{"head_dim": 32, "intermediate_size": 768, "rope_fraction": 0.5, "bias": "qkv", "init": "uniform", "init_std_qkv": 0.0228, "batch_tokens": [8192, 16384, 32768, 65536]}
Each number is 500 + 25 x the weight over the matrix's rms, rounded and kept within 0 to 999. Layers, rows and columns count from 0. Numbers have three digits each.

# layer 13 MLP up, 768x128, rms 0.078, rows 105-318, columns 64-127
512451489447459511528517555519482517482478503480515461504493472420483464525469441522516491502515501491485482534464510532501513484512481540541523512493451503516473487488523493531540518475430565
517462494548542470537503504522526534533503529509489495535539539508458516459467515498522498497534464512528494434484538501480476523509485468521579540454541498518458489498533473473515526515468527
555543508467536450487505501496518485463462505500538472482513479533494479517519516550518479492497491482477485504531528476487489511508526500520482491459481482500490471474491457485498545504494499
450486502453529491461540523501516468463455482458500503518503479544470470513431531496490511502489505517494544476513516513544493521505490543494493510497532515504480518484483417518531568496489515
522521521503559481561479513497545455515537508462507486554526491509508480512510472511486508491506470513508524523498523482529443468516508450559475474471475470523488497501521519474475513506463521
472524502485503491479511510509524459492456461461505520492506468501469483550495460481501515471480500570485539497519501514520497494486523499514493569525517503496497499529493501476490552499498589
487466490482491480456487495505524521540522454514502514506499471458510518483503480466488470484466471503489504469477510493514444488525504495540521510466493527497490521497523450491438490527459488
486475534500512478495511520495513515488508496498541442522496520495515444502479487484492500482500509553480558520525550478512492493484537511505514479511524495591474469506462479502537562500519468
536507528486529472525521492552497500512489497540511459470497543451502446503482515507484456544493488556507541492487476501547492489511519518486494489522511499530478470540520505486521505506457510
514498460518477491499493469501528506463471509522536479539503523501463469505440483462511503491493517491533484487471485490489469515531532505496486472488552452527503473477463517479457501492517499
501482505537494475487502483527538518483532419528523466531479526463488505495505499507505528491489519559447562474508520485508476449506499505485490548479522444520447485506526501490507529499519519
498478514502484492497524540507500448464489488496500504473475495494493500465496474489503501472519469513514494490523493453479443536484528490519550515452495494476500512498494488490485482487479496
493470481479494525497505479558480503511508480501541493540501489535496533489508487454456506468481504493464490534504513490464485501514547482549502492451501501523466518510497511485486520505469502
518462507513487510524544470498477526501537508499510504536521509502517502471507486536507481491511496507483480506459517504505494492478532502492488529486535474512500513510491441505464463497489484
476452490529532507485508521497524519509441510434477524490507441462457491535505478483455519476472502517506525516507526489482470560474525434543486437508499460523480495470537526536473509519482491
455493542487495450474502530503486474514475478499519489506518499517482462440510538523515543484500499516464536481518525504472476506505498489488543497533497484507474529525510470542503488527522472
572491515518502516549502510498480534515496464487490452548532483526462463475495444516518495497468512524501495532470522510526513507492536525523535515492448505484480554474517531489527493503468503
518512467506467459469551541482520465488490506478519462507526490469512470472500449514486498523489482526524559508496514540523506542484515492533562541499485427527494483481518510502471498522502505
480457498523529522494527495494480530491528512532479496549496515466503523449523486475418536483561492490500466453512494452513483435508535563521513477491536499542438462508500514487503506520466498
469448478535485462492561465521551478490516498511534498537491440472501536498492477459513491471514525498478492537477473485535469477490508506475516527441520475492472561487476525538466502547498518
524523509476518513489490528530514526560501520544520469496504522495529467487506507504529544495503513498465533490497532485515495485544484519498474511454509494533465453530464528469504549500488513
517495488518513495479522502491514460487499528497465483463511503531493476487516486490483489518527434518506545492520485463468510448541504556515530522502507494505478518515473530496446502545511511
516467505469557441466538518531485472485482502493503533486490523484504472499451498487497508527510520505491506482538498509513492510519499500522517502511474464512496528494473481446506502464466517
490474456512517486440490495556488522499504534519552530527541477488498489522450512498496517475498524517482533437527482516510497486510534531497515522499511480512483520521516511512500501509495540
503491495488533478494514507528507504521482490498522530476528541470491503468521525496529533494513506512493513481492558455502505504494518527502510474520458496514481500493476484481541511529489519
486510494492505504480506536475541468530480452548448522536495480475438506478492485485439506514468484495477535498512519497561527494478490534533543529476447517475458514476444491549500486502507556
487474457516483499455560501491502469501484491503524433523485513472477526493464509478506529546495453499478535489581546490464504484473481526558501551455554494512459508483500503518509505521512539
521495530498449504526495511488468515520519483483558465494574508517473511499434476525509495516523494532527524476537500502540537474576555488509511461510520447493485538537524507450490524480425466
479501427552488477545489476491493513507479483508478484532511501475512514458435482469479482529479479469459486514485517470508524524540514493554465506480462458524489488498461466493496493534509557
525535536483533508533524531516480506495483512546509513480541448449469504473484492496472513513493517540531538528524488484502501486505501493507504498500482444491493510504482526479499540469512513
484512484512500488476496483522513516477511510513487524482503480505488474510457496495478470493509491488498488506530487517513475495491533486524526534505481484507491521498478484483515492528479496
566497449503486481508551542517459463516508508448503506530511498434514542545538468531463507501513517502509529464489539440503523528544493492539543486454511491514470534492516508470501502499455489
508494509546520518475508513511555454474476494516494461522513431533456480506475484568449513508523510494432531525510562494526491471497520473554454511522462465465475521538509470482505571453467520
483472467474458465528506483525471489503496467510499501512532480522501523543479476518518541493495490487466541457473530540552492499515530523514518531505510444499490471511475457508497531451478495
515432502451483487478507520527528477513501497480489470501499462521468461519513451542488477484530484503493490526510475482540484497495490508503551474513494486512484507522524507546494503510511519
516520497442511528532481480490470530505462489524520516522496506485477485519461501504505516472494489522497525484505477483505440446542501509536511485475477466511477508511523473514478543494491513
489459420539535497494493537518504443515503544522521491530487463485441490509485490492522556503508526513482468425508506514500440496480527458514470506452454515512486494457504489508529516497485491
512479515461504453513527550537463510516524460491513515482493524483464531477510532511531500512479506490469526473496502484515446530496509512512521521477476489545509491528524439483487504485499530
489453506488479455459501491524463498544477496532529497538518516457523490486500466528455534501498503517513531474489486515476497491514509524514514536497481495510492514497497493463530537495471533
470493481469512484547518519529508482492497493532545498476493494458472512547520487532493499513481525497470533474543537471524484511544526548502514472494526501528471471513454429494490489496533528
480491525517470496497492504516532490497473496493509468513523478517500547503478481506477496495500521527468526528463491527586533517529525521551462473538466485476481516514519508505520489493406511
504518494478539496478580510543487446550514486510519458513519490527484479499492497520500510489506507523527564483479493479529455483538502493482481462515494461511481515484473522489463567485519507
470446503507487508501502520488529492516444470521497462525494460480472469504496485555461505499526511514491484489458475478497483521493476505510521506441495482516473459454496489518498567489479475
499512489464469469498491516527473484492505492493531494512513504530508495497542478513514472478513486530507508491510471530541501477496516478514465499453511514494491503514545501524482507459485488
503508504514497521551491536483466488506492483483528484492492515486461487551489490476473480558599493512466469492497474517514451539522503514512517474459495516488443544522544532503518493526491535
521530476478530479519518520555466502551516443541480486585521505525490501497527466494506481532481482568499514441490517482485498507516519517501484495494515483516496527446509549496452525436512532
536511488493445491511515506515533502514519512534528475493516462505518529526506508518487496482451510492488488484474485469486469508494514498493514526479475490491517489521516493538507495495461485
501494527472523466475489504506502495506487452500512506498512499499484478512489509521476483516485507502539488516503480509514528508552495503512473483479513479495492513474508506474472543497501503
487516516518469503510525540550473489504457520428504497525506447491476490457515466511491496489495486508515485522473511476561478491518521500546481445508539448511500526506549481544475526437520493
490491508529508493529500468500513469492468501533505464509504523529505473463484525526489462519506503535465548497491497502481495476523541503525540527499471436525489464528488498513465481468486461
456467482458504488499495522531449515549510484479505486504496465505516508486515507542503465510465460497426489505523519517495464548527494470492526503471511512485491539533480513488516512511492471
488534528540511467501472518550500521443498537484506490488534500519516503507517482562528505482525498518483522499496512506514483499550508476524529499521464495514451496477490496469479488484524503
515440444544504475484498526512483506553501504452477507535536487485508515473514472527481462520472507506481486466492517545547492495520501464569505503485499505517488514516514512546504544460466538
493573524532527527473534450504510507544497457434481466503474496575486497499516447517520492510490491489473564502484477510543535541483512496505505509478488517511446539483511508530507491494461498
514549529484525475490507519549506553494505504510498441525538507474467474477505505478505461525499518563501528512555533470478506502493527497510496530523474440530485495473542489526502546494510479
476472515487464458482521529517519498492519494507492498496490530531479478499507517499517550513495465539501532523512529497508505498511501530511509492496517520571436528529455461461489528482477556
482540473468525438516524511505496493465514501504513529490520446476484483503491483509501552467564500518494496492519507524529494488499578521488538511485490516501477485472509496492515520535499521
478466509482450490496496489542487507463474466467527510467480519447502531524513502497511514559510436472492498464526469512574474489502534516497473465479539502500488516510474459534501505499504528
576474539465499472507510492460482463459488464486503490500514531469520513471496501514466491510463493515481551468460536483518464450535494454507522496530522497523501482471462487475480544508466526
475493506530491489477504490500522472546508500503481467525520513465458494501518480478482486482546497498446467506523525488494475527550514473502480504495511518502467526477451476533504503512469530
481440513505471507522484511502475469515477506499518526514492461469451499520521483461517476494483479544483519505477531510509500496546515487499500477511491502477479517508495516484497517489497471
529438524501476469491486542480528469509494465557466512530528492452474484496498485482484526545467502545518521504549560490551489489503479437551496512499536464456477545533530445511460515520501561
510492489521488474483521527537493506483489528476533520512522486505481508517486491451494516483465487518435470461527531480510485487467508469498500516462522463511493526535544507478478492479516527
489509483501524508462516487497463505493520475508503522535525488542489506490514503533518483498520497499444501516497552494546501474479521483487495498446450479502477495506471490518528507521519497
500494512488465509491520530534556530488510505537447490478504475532465497529504484500478523477495485480516507505474508520516519482525537473520506444509486480510485502465522500532509503517458474
519518498487504505481497511520490482503498522509495548489509479458472510450484504517514477478519503526506533497467530494487512462478524467479503485482497502512489463476550488512506503490487531
484520539492523505478531454522473465540528482454526486500512473481538495477511448541490454527508517507481508514493531494497510524503528488525552490502529507535471541530491514561516495447492498
525538523447550472531517508520492516489494474514499498494515522463459504484474474509520532506527438543437507453510537482491468523541516475536561500494518489483478475523484509528522545449520537
506466497528536486516542522542474498485481526497467493480506490455493511469509511492470510521468517485502526511501512474503505519487506459530507503498476474507483473505468478468466548472474521
501516472496523471478497490514505478496463474472542437465548511508413519539521510481474479448552502531452483490474513453507506551471506503485487528485495507489470472512540510510547520486532482
526469485515486505516508510512546509506490463459521456472524483466475459506538498530452479473471490491473547514533523540515433488508544564470483452520489470555465491514494507544500494500486515
523511474515485505495502488501520482500502481517440486481518460490485475500496469504507517548543477515485490519482511494476443517519493511513495504478484495513487490509531462450498492477481486
504549481531458476497522504502523489517516501527558480485522466524503497505505538467488451512526472539495535477495490522511506483468515485479507505487537443519504504496496526525470543456483502
490504511498537502473472467511483506521449497505507517504515499488487466505496456525524512508522488508505491557513487486492510511513508496485489514510487517509480493523521512480523491500514525
523479501505498464535466519528497516525491521480461513515469434505476500508496494523513508527541501503500482473442512480497537558531513499521527523456515508531493489504489459454514484476485509
541519444475466478508480529499498496481499482509495515482516456506492520552508481515491483500523477491531499478516486492516461512492518495490492488519475495508493496539554476546518493513493516
484534473499482481477524538516496540507519499483467499523513464484469492456488509489487496556507400489515503521515487481512526541492527524580523522451509468527465478480456465479481484466508488
471467463473489470461505493555469488505485470478515500528552525526507510446511475504484501508486500536475506462468502449552496496515488459487549478485491487498479516467502495494471506496493532
516429505466549489511481528526440504546496502478526532483522519498478530471471502562510529507474465499524510491520527493489498474525502501502490516494459502488492563434523495507489536496471519
495469502465509475478464510492530532499513475462510519539492515457507470450522489546466512510487510567488477493524496526542490509541485476500460496492513479480456496509483496512512527509479474
557508504487473458451532530505495503489484501528533491498494482461433510543520484469487455490493481492483505485516549510551445506514517472503523507486503507531495519524465499487484522501519505
517491516477480477504500507497527482492455445482531445485494494489496490478466488536510499523474475453465506463528516463505497551520511491527524504490496466476507487474469462515509530506480491
506461534524515485493561513528523515526510488546542490513481508501511519497503526494540486502529464491495520500488533443543525453522523527518535539514525449529484526542498467448504491498413501
526474544525528478463504501497496511520477521513526474496501467484514441479537503467527519530516522519458488483515506461511454509505545471505486497536507511506433486477533489485480488485525488
505484511511493506481510465491493505518457497506494505506534451479471506446485452482516485475519508493472497507498542532497456512492499475498474513504506484483469494504500495502514533498471470
502469503510484476503533462508476518535442503516531486486538520496540522462462450529470475507484484521500548491472523543471480476525527550508517488519461513489512481466480517502449531497500529
513519494482560498467507506526483488485513511496541521506513537509446505477480480512492520490478516497504555463525488490504456470457502472510519485520477465538494520514513512509493566473461515
493481470520475496493472543496497466520489511502503482514488494509481500485509517475474496511523478518475505469544504500498492525469516554500512543487449496510490516505533482548504494530523541
481466513506475457527495528519505487527491457467508492500552493502518498510492505481495518532542439504471507470494494518512523505503536530486488502521525498551470484480479451505498493487534517
530505486485451497497517493505521481511459461456482464511557492507472504448492519498512505497519496512483496535495496492517510534477494487491543450532503522508485528449507437468539502480449485
504468495472494495481464507506506507529503486524522540520489490533460505490488522495508525491529466501485456485492473533505498472515536522503517511441499480467494512510499511506505506528508482
538507489469483489485488491512474461501430448474499516489515514541499533506520486487462494481481455547505485496483505493527471466506518504514468463510500517528500501539483493502524512500493485
513464518522514482472475488484483500515488487495522459488500505518524498452529496474476447482493484507505514494527522503493502516515533538512492498493534498466473481480508446525473524498476479
529478516535532460551492529491518507488537487514477488496520537527470490515435457545512502554554491543511519468511525511525476525501546497527500504505500451530472466477532514511509500501453581
508523490491541486482492497491528490474511495499473496491488509477470481506519457528496512500466491507531512524459562476508488484521556462501493493504470467529489525493517511503511510505499483
535484517481442498527537458517482493484498508544546481492515528509501500507519504485492522482516436525491505421496518550514462507531545518514535521476522483522472460535492500492498531517438499
486491516480510509500564498523468479475485480555545511487489484513496464467511475473452482504546524471474486533477485485499480458578497529538478489537488438475495493451569466457480504526490550
495466552478553481512501510515471528544519474471520568528515506464514495457496500515492481514480499530491521523503498472500457497515502485540573470495459486518485537466523519474503513498498495
491469509545533516518480459510556535493489491495482502531506518524530489518497510471498436520495493525492514484454505503501488466514536506512583553473487494553489489521465521491476483486501482
498500491550467495496536501497492518473504484494507501545487522495495485522512486541530537489502485499489469482492496490504458529483486473513486498497504470503507530477496470506451507520501502
513508464515458472533512483500485529502453505508474492560563511491481481481480446520497472528518513502461467476485515474511541494532512528524496497491481500484469495501497511481521469468483501
499553472513498533503500512496514519514535487527492505507515548479518507472543474500473533490486494515496489475489503512492516456492538489530498487486520479530496529491535482529458535469526504
490502540526516500493502526482530505506441500503471538558554433481514474470493503512504524509512475524503576516506542508543511493527515537549546497519493458510472508492521485544473503500509501
523497475504471516515483535551507486505453506458543535500491519452465461493497489480481480499517505519533537482535513472506503528499543482515469504501460527488491509465495501540481535555473568
545533510524543486512527509502499530484485522531533505503531508469506513460519510514521467490495476502455498503507527499536491529516510498547506458476504494490501462477488469522459527499513502
549494520500492453500483491507519503459492479530505552493501482496501549495476494475502512485491457513495490495501510522519488507481481545500503491496491493503519501519519506491531488499469490
506528466502510492456512515485515439496483468510508447510492481498510507484510501543551525486561519513514528515477463480550487451500502504493487528530489459532479483507454512508457514519457489
506520507491472501466545510514449504490497500507487476522497529511471503509488506536500515475553478535471559524499529511506480496483526486500540503463464503490501539508479511513465474475519561
535494478486493509465526486504534525489450457510522516521483513515453504470463530461511481523539506502524522507501497522487483494509504500500484486504556448520484477516468490540516501526459508
535480477467473481500496495522570471483512480497501495484510468499499487501485473556469480501538504496497507509507507477542506569539502510485541501484543507525496519518531511499521495500507491
493528475481477472532517491500501518504523520475524486529493526521480511517517517490502519554537478558498503481467545503518520513489490499492512470502490473500476503499517452508407516504482521
491472537494482500488489495528494470513522460513532518520522495517501502513449496534478485507484496496480497498500486521525482470475513481502498494472457480495502482477483485506532560493474521
473502467476509497496493490519476515479458512483463504452511486488499492449421496501476526556496485481465491508477513485504437459512527490499504547505493472488486476460466503520483559535500505
540511466490533494486512534536467477519517476521502520493494520484484492512498489503461555538493480492480513500507496521489478524472485507519492485499488462521507501468453531468475501484505535
556504482567504490512543534525531500522504443527528512502510508505489481515483484473506568499523489497502497543495561497489455534507510492478510508471500511557455457520517495480515543490506548
491496482459472513472511536474509470538492528470474523531531509560494502498481446514435535483475472547475489480454530493496471509475491508503503484472510523561498501442525503501509514509494501
507501492512494487516497484487513541534511476510484495481481500479522511533505517526518509480488503501528520514489505465497517509493517540517508485498451501486496496476500489496497504520519495
523478504486488489517506512520516533506494493520506504497486483508503457491475491487500502506538502518508537483463496496484504481512504530527524467497496480503496491479528496535520502520525484
536475491511484478481516506480520528473515520468509493496524539503469512551492503514491528486531495515500525499520507514513501510509577479494488473462491497564469495489534515452458503519448488
480432533520542509453500544487525422528512489462487500478556467543458494501528490517468470520443492531487529494498530457536541484463495486475483548495486489488462497503476490529471468527471504
506503466512483492523487511511496524525491513513490491465549461523470496547476467516508528530467447481510509497532549494511475517508499519496534468452516501522511557470498479490491484485510502
527471436548537481483510516512508466495514508515483473571545469500489535434532489539494474469542506480538533505537567482507464469518518497497494505539515478519481488488547433510455464530515483
485530488542511503494531551537451502506527486518502465546481499537496475514439496497508503500540510505505530513467509522524485462537489496476547458446525424506479510497491444542523481504498534
493529552476446508485565531488526494476483518495474484486518505531512523504457480554428485511535476490523503544521497507504507506458508509522534550496529524492467493512471483460526586495490549
505455498507470466532528519537491532500548464504497447494537519479468532540501504487503526513561471505501511442526464522494511540513523516526535499498506487503495478511518512478493489482505533
537538514467539499498484492529490498558498541453518507592512477522469498510484494480480505492501520535469535496440488473502512496498491464497454507508488465555484514471489501551508566485508541
453466477551479502472505531504464475566498509515507482506491524533519513481470470477508516558493485498506523537483514535478501490481504557484493462473499507494502559446527464500498529483508584
510500524514487502524519510536503516528463497485524503508573493477458472504483497522530542550496507535530490479519500518508487494506479468502496540499508491502501527499500475501505496517510528
527409534496504421498534512511453526477508473532517524510544514497511469498504518520513515520497500508509503502519468515486493515475509463530517485492479513510472522484532451476501568481439551
500510529477538499517497505522489506497523484438490480549507463475518522489491515478484498480472459506442485498455481473507507543471519537513528470490489500571468494459500470538506528437541495
506451457507518505487541452511473472514521531519468489547510506546493507534418448539472524506498507524516498457471520497517460476484516496503518475462524498524500540520458505525488513546469521
498526440523527447523502530489520491503462482543486490498510503514508500488520505539492472479513482497505515508502531439468514531541533517501521496452491476517462504515476431488483479515494475
484520443525497463494534487532470499474476484492472501498511499519438521512480510515473518480530485477504500504498501484508516513507544480491491549498548504524488510543517456492491496513505512
504484458551493494511495483521493490474510474517475472540504506519486506476500452503471493490510498533489483529482507524483458513483514535492527458471511474506489468509523504486517506503476487
486452485478485501504539500510501528490509505487477480514506456471530469472489487514507511494518508504494496477484495503508534462507531480492515454483518464487493543473450499495458507530496505
484503537529505498499498497500499474525522499522516486579537500497507482495475522487476480510537479497515557475557509455526480482497523518493522521468474513515497514476474494505491517478504514
516501521488484475529539541510454506521527504484479513526499484536486480505474472468449502525502515540475490483510498476558522473550496521535479469452455507575478525531551545493459515514496478
523553455526458481444524483533507494558501504485525496495483494486484504504472508531421451550483460509514501526504514469519467490520507491545489477539479538493492516496487501518456484499523514
566536483510489491512534488501502494539487478505515511548569515558461486520484512486482494525510500547483500495525510476504497529508516492496484541487469473503500477527506530491520498457491534
522479491494507508474588445526526484515470470545543470515503527534494509557463481452492466458504515535465489500501488488545526533461496510554551461468500489527457530466496476537471548444496498
517514462532528525542473452534509468496464463495494514492503484486518530512463478489476456531502517507549468519503508498503484532503515514515497517438521520550484488512464500485494469469480532
505472508516522486533531495536477503488519480464509522497519492456496530514457465534553495492509423502496543476495449481506506507486542479463531474508527495520491520501490485558549554538499472
469497527476526515492515510547498503477513501563521481484499512501495472508537513454515458491509479522489543445542517450507507451532494474528541530497519512472473464470484460482512558484503501
509508479515504506502491488523508491475506510520495505513511482511515498520482429532493503486509506508517512502518485501492528470487520506500520517513507510548462511492536493467465506473487512
484452457518464524485489505498499501544472498488514466536513524510514470485473550541476499553488507485481504503468526505515488459506499492533544476492458448518492513468532492507462506508501546
501489508483461486464503520524528511474501536499499532468529441488477471500506508532521486473485476496480489493520519513518494538513561490497493504506470420470477534489501519489519560507533533
508477498533493482453504510485469495504496521502499494488517541517480509544532442461519508505494519488529558480480499495479504580535518463475455524491501461546467478503535477547503510492498514
490514482454509488547479454489499498542486442451490490494534514490528510457484522486497474472494479508473526496510513486488490503524528459488528518487506490520489493512505470497515540488493492
522458521490526527482541478507473542523499478522518483514487455459473519487486488468520524484484495530495512496493498514475444511508503479522501481496517490531457533475482513471514514531463490
487487452531479523499528472505480468498473466498504508497529510511527495510475472550488508535496454496478467487494501502516465509503530515506520463518522505540467477521505484471504502518475521
473506496503523511471532462489545497527520474497467463553517483511510471510502452532528530499478466497470512509480505501505510501505512473530552451495547522539486511458421509487501498492506537
540488534498505510494504507493469500466492485456492455549509436537496492466457506474503488544520509485494476505507513484550458486545514539525484497484533490508473530513551491571480499457510474
469522507542526526464501507528497464552487491522508497522567443521480478548509506526500457465486527523468507465487533493476506480478499500505464498505507437513495486490507485528505524521524532
486527479490505458559512487514484538533472460500485466566509492508517447503523432531466540509538536540488516485479487488505504494546524536524540471452469437496482513475483493481514474525463506
515520535500463499442495470494504431519462477496484475511500473503491464485526539523483468528545500504537481491460491502500511484540482470519506492467461489511488496479505494498527486523504578
474492537520507471489506504476499522493483519500490467495530469533502496498505500530506480479536513548492512527490513502501501522496498473520478501480524508492467505506482479499538497545465474
537496497531498517516505543520538433459480529527518477492505476509509477490478482466503500507481527507518502485504500496514462534469498472516496521498462471493498542476533528481495517484495550
512487462528517511522533535518531494490499522474468522571472458534520529488511474518491552490514529499528536535476472502484515472522506515528486482441492513511501490500494491480476531498498515
478525514509472521475509473527500480497449484455493484506553481490511497507466480501497535507504495507471533461516533470523492506520508485527508507525474462541496514520480500534459521495459513
527531510523466499544514466523522494469515532519506464497494515499503524466477516500521507494500457514505467451504494498487461496489543505517526524484533480506495486450497518501500519508485496
500469547505518515534483538517555517528495481436531488544480480524460497494487495479531479509556479519494486514556494430492479519478519476532549497452517485537464507459513517510458485450439519
494458540509482492473520502501474469472512471494477449480495503475497527534496502483515517523530488491523549482496494466491489499496495503515521514499524430523494488525476518505491535518508519
484480471507548478526515489532536463541493488446519458564525507492537431486547438485442527562490499548470538475500517398561516468502501497516497502491504478457446490487453518520485509449515555
485502468465493537504495460520500487537427499492507498510528554505514509463524464536523508473513481512452531497483512479548462454481515472504516498537500446512497516484465467525518576537510534
487482514442522483495492484522535517490515480538497492491534528497523489497491497538497509499518492495531533516495496501514480511526497528495537511480483451492499468490516490484525503509443480
469483509527535487505476474476525500557481477500495528534554470513512505507486478516510519499529468503491509475495506480497492465524517505528532493479554490536477507509439514495506479487509539
537470527482479527514523484497486478498512478500463495503483510517471470556471474460519520524520481536501526490485507474484468519545489481530504520466497419531491456508504472497496485484471495
470508465504539486492501486478504481520495513461463500524536502501479455518528462507432497519501494580507514468528463474520497490505473481510538482488486507512485530464484518524480488531472557
487529508481529480465495494489500480519486490495493449485518483505471453501506461472460504552547461520471534522509471527489480469558524516510482472511516488521477540520495509489511511546505520
511543520494510535546498491515506502509450463477495482533478526578507507490533457532465458480525473528493523471492510540465477524523508482506539468438536438529467478481450483487521496513500513
483537495479457477475521517502523492546470473484484472505506468520491494537497487504512454496521516475545487487478506480534499494520483502498503507495505475493459509495505488493514513466501507
513515477487522483485491472503499483531503452521479520473505483519517502482496497493507526494505515516482492481499505503489474509481553492504516482511482510499441470521553512494521509491510499
512463521523507512472516523498470486520455500509479517510494472510530505492449489496500509500500498537509495491474472464546516498484515485504528522474526491475479530482462476484500519486471488
525523465526485507510525494512495448493498514513509509490523493471516514500491485529513503513506460496489478479484525504498469498528505513519488446506533494536458515510507480513476498451516495
529521466477481495454494548523537510472500488520537527489504465480482476515476489502508489490475489530485508490506537480552475489479501517537528536502486465480495527486518522470456488512476499
490507519500480521487499502493558433505460492518497487530510486480505472480518510498491514499517488528490546524463505486560513504535511485539461519524538516480494516534451475497484536518448475
562541509450511504439482530517511462517524501476479485540500497504490481532512484484464515540479502543541488501478528544522487513512536487560520512458494497525453501516514554523507504478519534
503504455538540465508487497512502453534499493502487490495549459480512518506517478505477488491539482476499523518507487484530453467494517498483549524495517483488492530544498479505484493482515508
478511519496483500529480479514502503530440516482493478525499492521500549464453440515514459491461404523502471524532532513491474450560488535492565485460491482544488547529479482482529494460457543
498475488550494479540505509505508486496508510461474518514508531450478486496523479512441496508508510488491526524497517511517538533500489501503482492477520504476474491513484493529467529485481486
521468496496476449469524551509466490555500483519534511492485510486499479506477499461493472483486458534470519474443510516500523521496506524516460521502497446526498503505520498487510501519486527
486493481516462477501529504537494531467501498482478475489500522464526477490478506506526491490563451473475501513448497502558515531530530501509516509491538468506506503527509484459502497513483553
491550531485495468503512538481496493469522477517512498490492495516487503527515473517484485498506483492461466511474516530502528506528500507501525497515473507502477502475514480485475532483494516
494489497466481505468518535507530493548483476519520450511578545495495467459476495466484511496497501519515497478505521501525501476506541459520546513442490494503464493547490506513472530502519528
493468469507515529520504516553510501488501489500492498524501511525497530550494459488477506478511490497503502481478535495526458504510474494504488468506534511497470517497472519549485586524476493
530540519489544503495561497512516495492519445504513459525502451482467483539499511493481483512537496515498552508512458499542513474510534499513519523447516514503485472509485515524496552502430493
537484554467459551522568519492486485528523475497472449574560479512452501466494463553476533480550488529474504514509551467481527463470463516506473514505499479536462553506472485553448496499479539
500456514483491525448520485523562480507455525509527520499529445550516466493507494485462477462521524544503532489481491484498449521535509506530520474524498501554470491466507492531540481452463508
454509513506505478511516475504506524542496513484487514514510539497436529499493464538483501483491497495510497521453544521546516497517540492512464480491494471467502487511526483525497513442483522
422455517492535479463485479509511522541464490505499544506509512501510559507512478526497480471504503503493515511484523494484466475481502535505490468493481495501482524493510486532506493536503504
527500528525511473482527495488499505506443489493523552551503493526495518499484494532474489510545497539522544516519535501510476509531512493490519507510444493524479510508483494425503538495498537
518465491503487526550503501500482500490471415468514471530502504497476532505444479483487484506493463485453472519534498512479514556540512544522498473443528491536503486483467490456495513491511514
485505522485515501478498522535460471515475487508528520489526517499479485518520523510498457521538467497490479470522489516503487465491526516539487453490507527489497520499485507521493516509517534
476543484498561514488485514534536529518490493486489497538476462506439529460514495483484509513510514493474492482493551439520497507505528490537545484517499486517463493488527509475515489498478501
488508456499473453498505521511493498529465497470479524503480477513483494493521497519530518494478468531454494439526479520551523535475537496498475487473483435495488479445508500504467560538514555
536535495534524499487565495518526497502509512444518510549500513511514540494463500451473506504466509518484470499493498519478529500547509522481570486477511492502473467480560508436520487501432523
482498488452499480537492538493532466536451446462480498496515515482460506531502512532493466489511494518484515488493507435471493524535508556492523516479510501502482476462519528463502537476470508
481549459506513504513481514497499465481501506541535466496518510469520513470440506546476506486508421568485516537520525497522466460530484481481515526495483470516491522462536468539517498495495483
506493467515526478516527451524522473500506494509500518480550434548515501506521485492504488497507507502506500478492493467554470450489500529485475537502466480535484509466462492508526489480485564
514498483554510449524523526508469548528518488526497472491509516483504491507483484504533464542501460524470498506469523485506507497482505515513522496503510484511491507554507488518451479499480497
478486503522515439513507506489475469459523533514496507534499482474484483510464478481491523505519508525517502471481497502474443515492561483523497520448503487552467471484504517536450559479492500
496483471483479498484491488525485459518478511493456500527521541463515490465499445514488499521493452503518488471467519503503485484512522524525471504534483494537472473467518488470471500503472490
478524489491539501484532528519505525503504496440473510512527460477472445532465484489475503480501460547540496520541496520483527479539502469493517499503490460509486457497465514517544520516522471
514508500484515488509507496498507489508486464485479522502546524510468520504486453464497490524468447524486488473499508496508457508533497517491535488514559509515487526463459487492473521511495511
524501514523518491504472512509514518495513522458524524508501535468515482532486461501503534538458494472532477528534466470487505508484540461501517496458495489507500545515501476495494532477498502
523499496510470466515523541493487510515460489524469459488542478490486496505504483465532500490508471494478516517503529517510479490490513504523526523495507487460501509477535488566497523489527521
534511529493488478520503483541502479533510486467509493537528489466507509469485501496475501520520500498526537468497482495541501530513508510520470459517464476539490512489553494505485499533451498
498466476578465449539504521502483469550522472529476473519509498552468521506462468470479500502521481524485523512505501509525523522508496511517466516538496484493503525502462499543457534486488496
484460507503510469467556498527487472502526462510498515488512480518501529492510497468497505527484461523532514495527520486488491535521515501494499511483484513533478497532525479490512538507483529
525485478527472510528502547533484473466513497476527472525477507528465483463478494488454507526500520542479450500474523447544502486506552513510566455475493528565466477504540485551464489483497509
468475493488533456514488473504484508539435436543530502520468555477502524522460476510463520512492491555465523456550540486550468507552491521540509488475498486547456477517513501454530495479525510
499508533465482459472527522497489472505505494497495496478528501509459460544498508494519514539480502495491498485499469510499485505483502484528528522491449446496482498471526480479531492474517503
483484478481476505505566531501490497516491474517493484504510536510457516516514493482494508507503478512458482513519457515513515537533493487503486463500477490503498494515514502464476527512509507
537534511543538505510495556585492486509517508511475492512498467486463495512511513472516494508514525506516506493512484486492522487585538461572507468498534477471471495474488462438464503550471503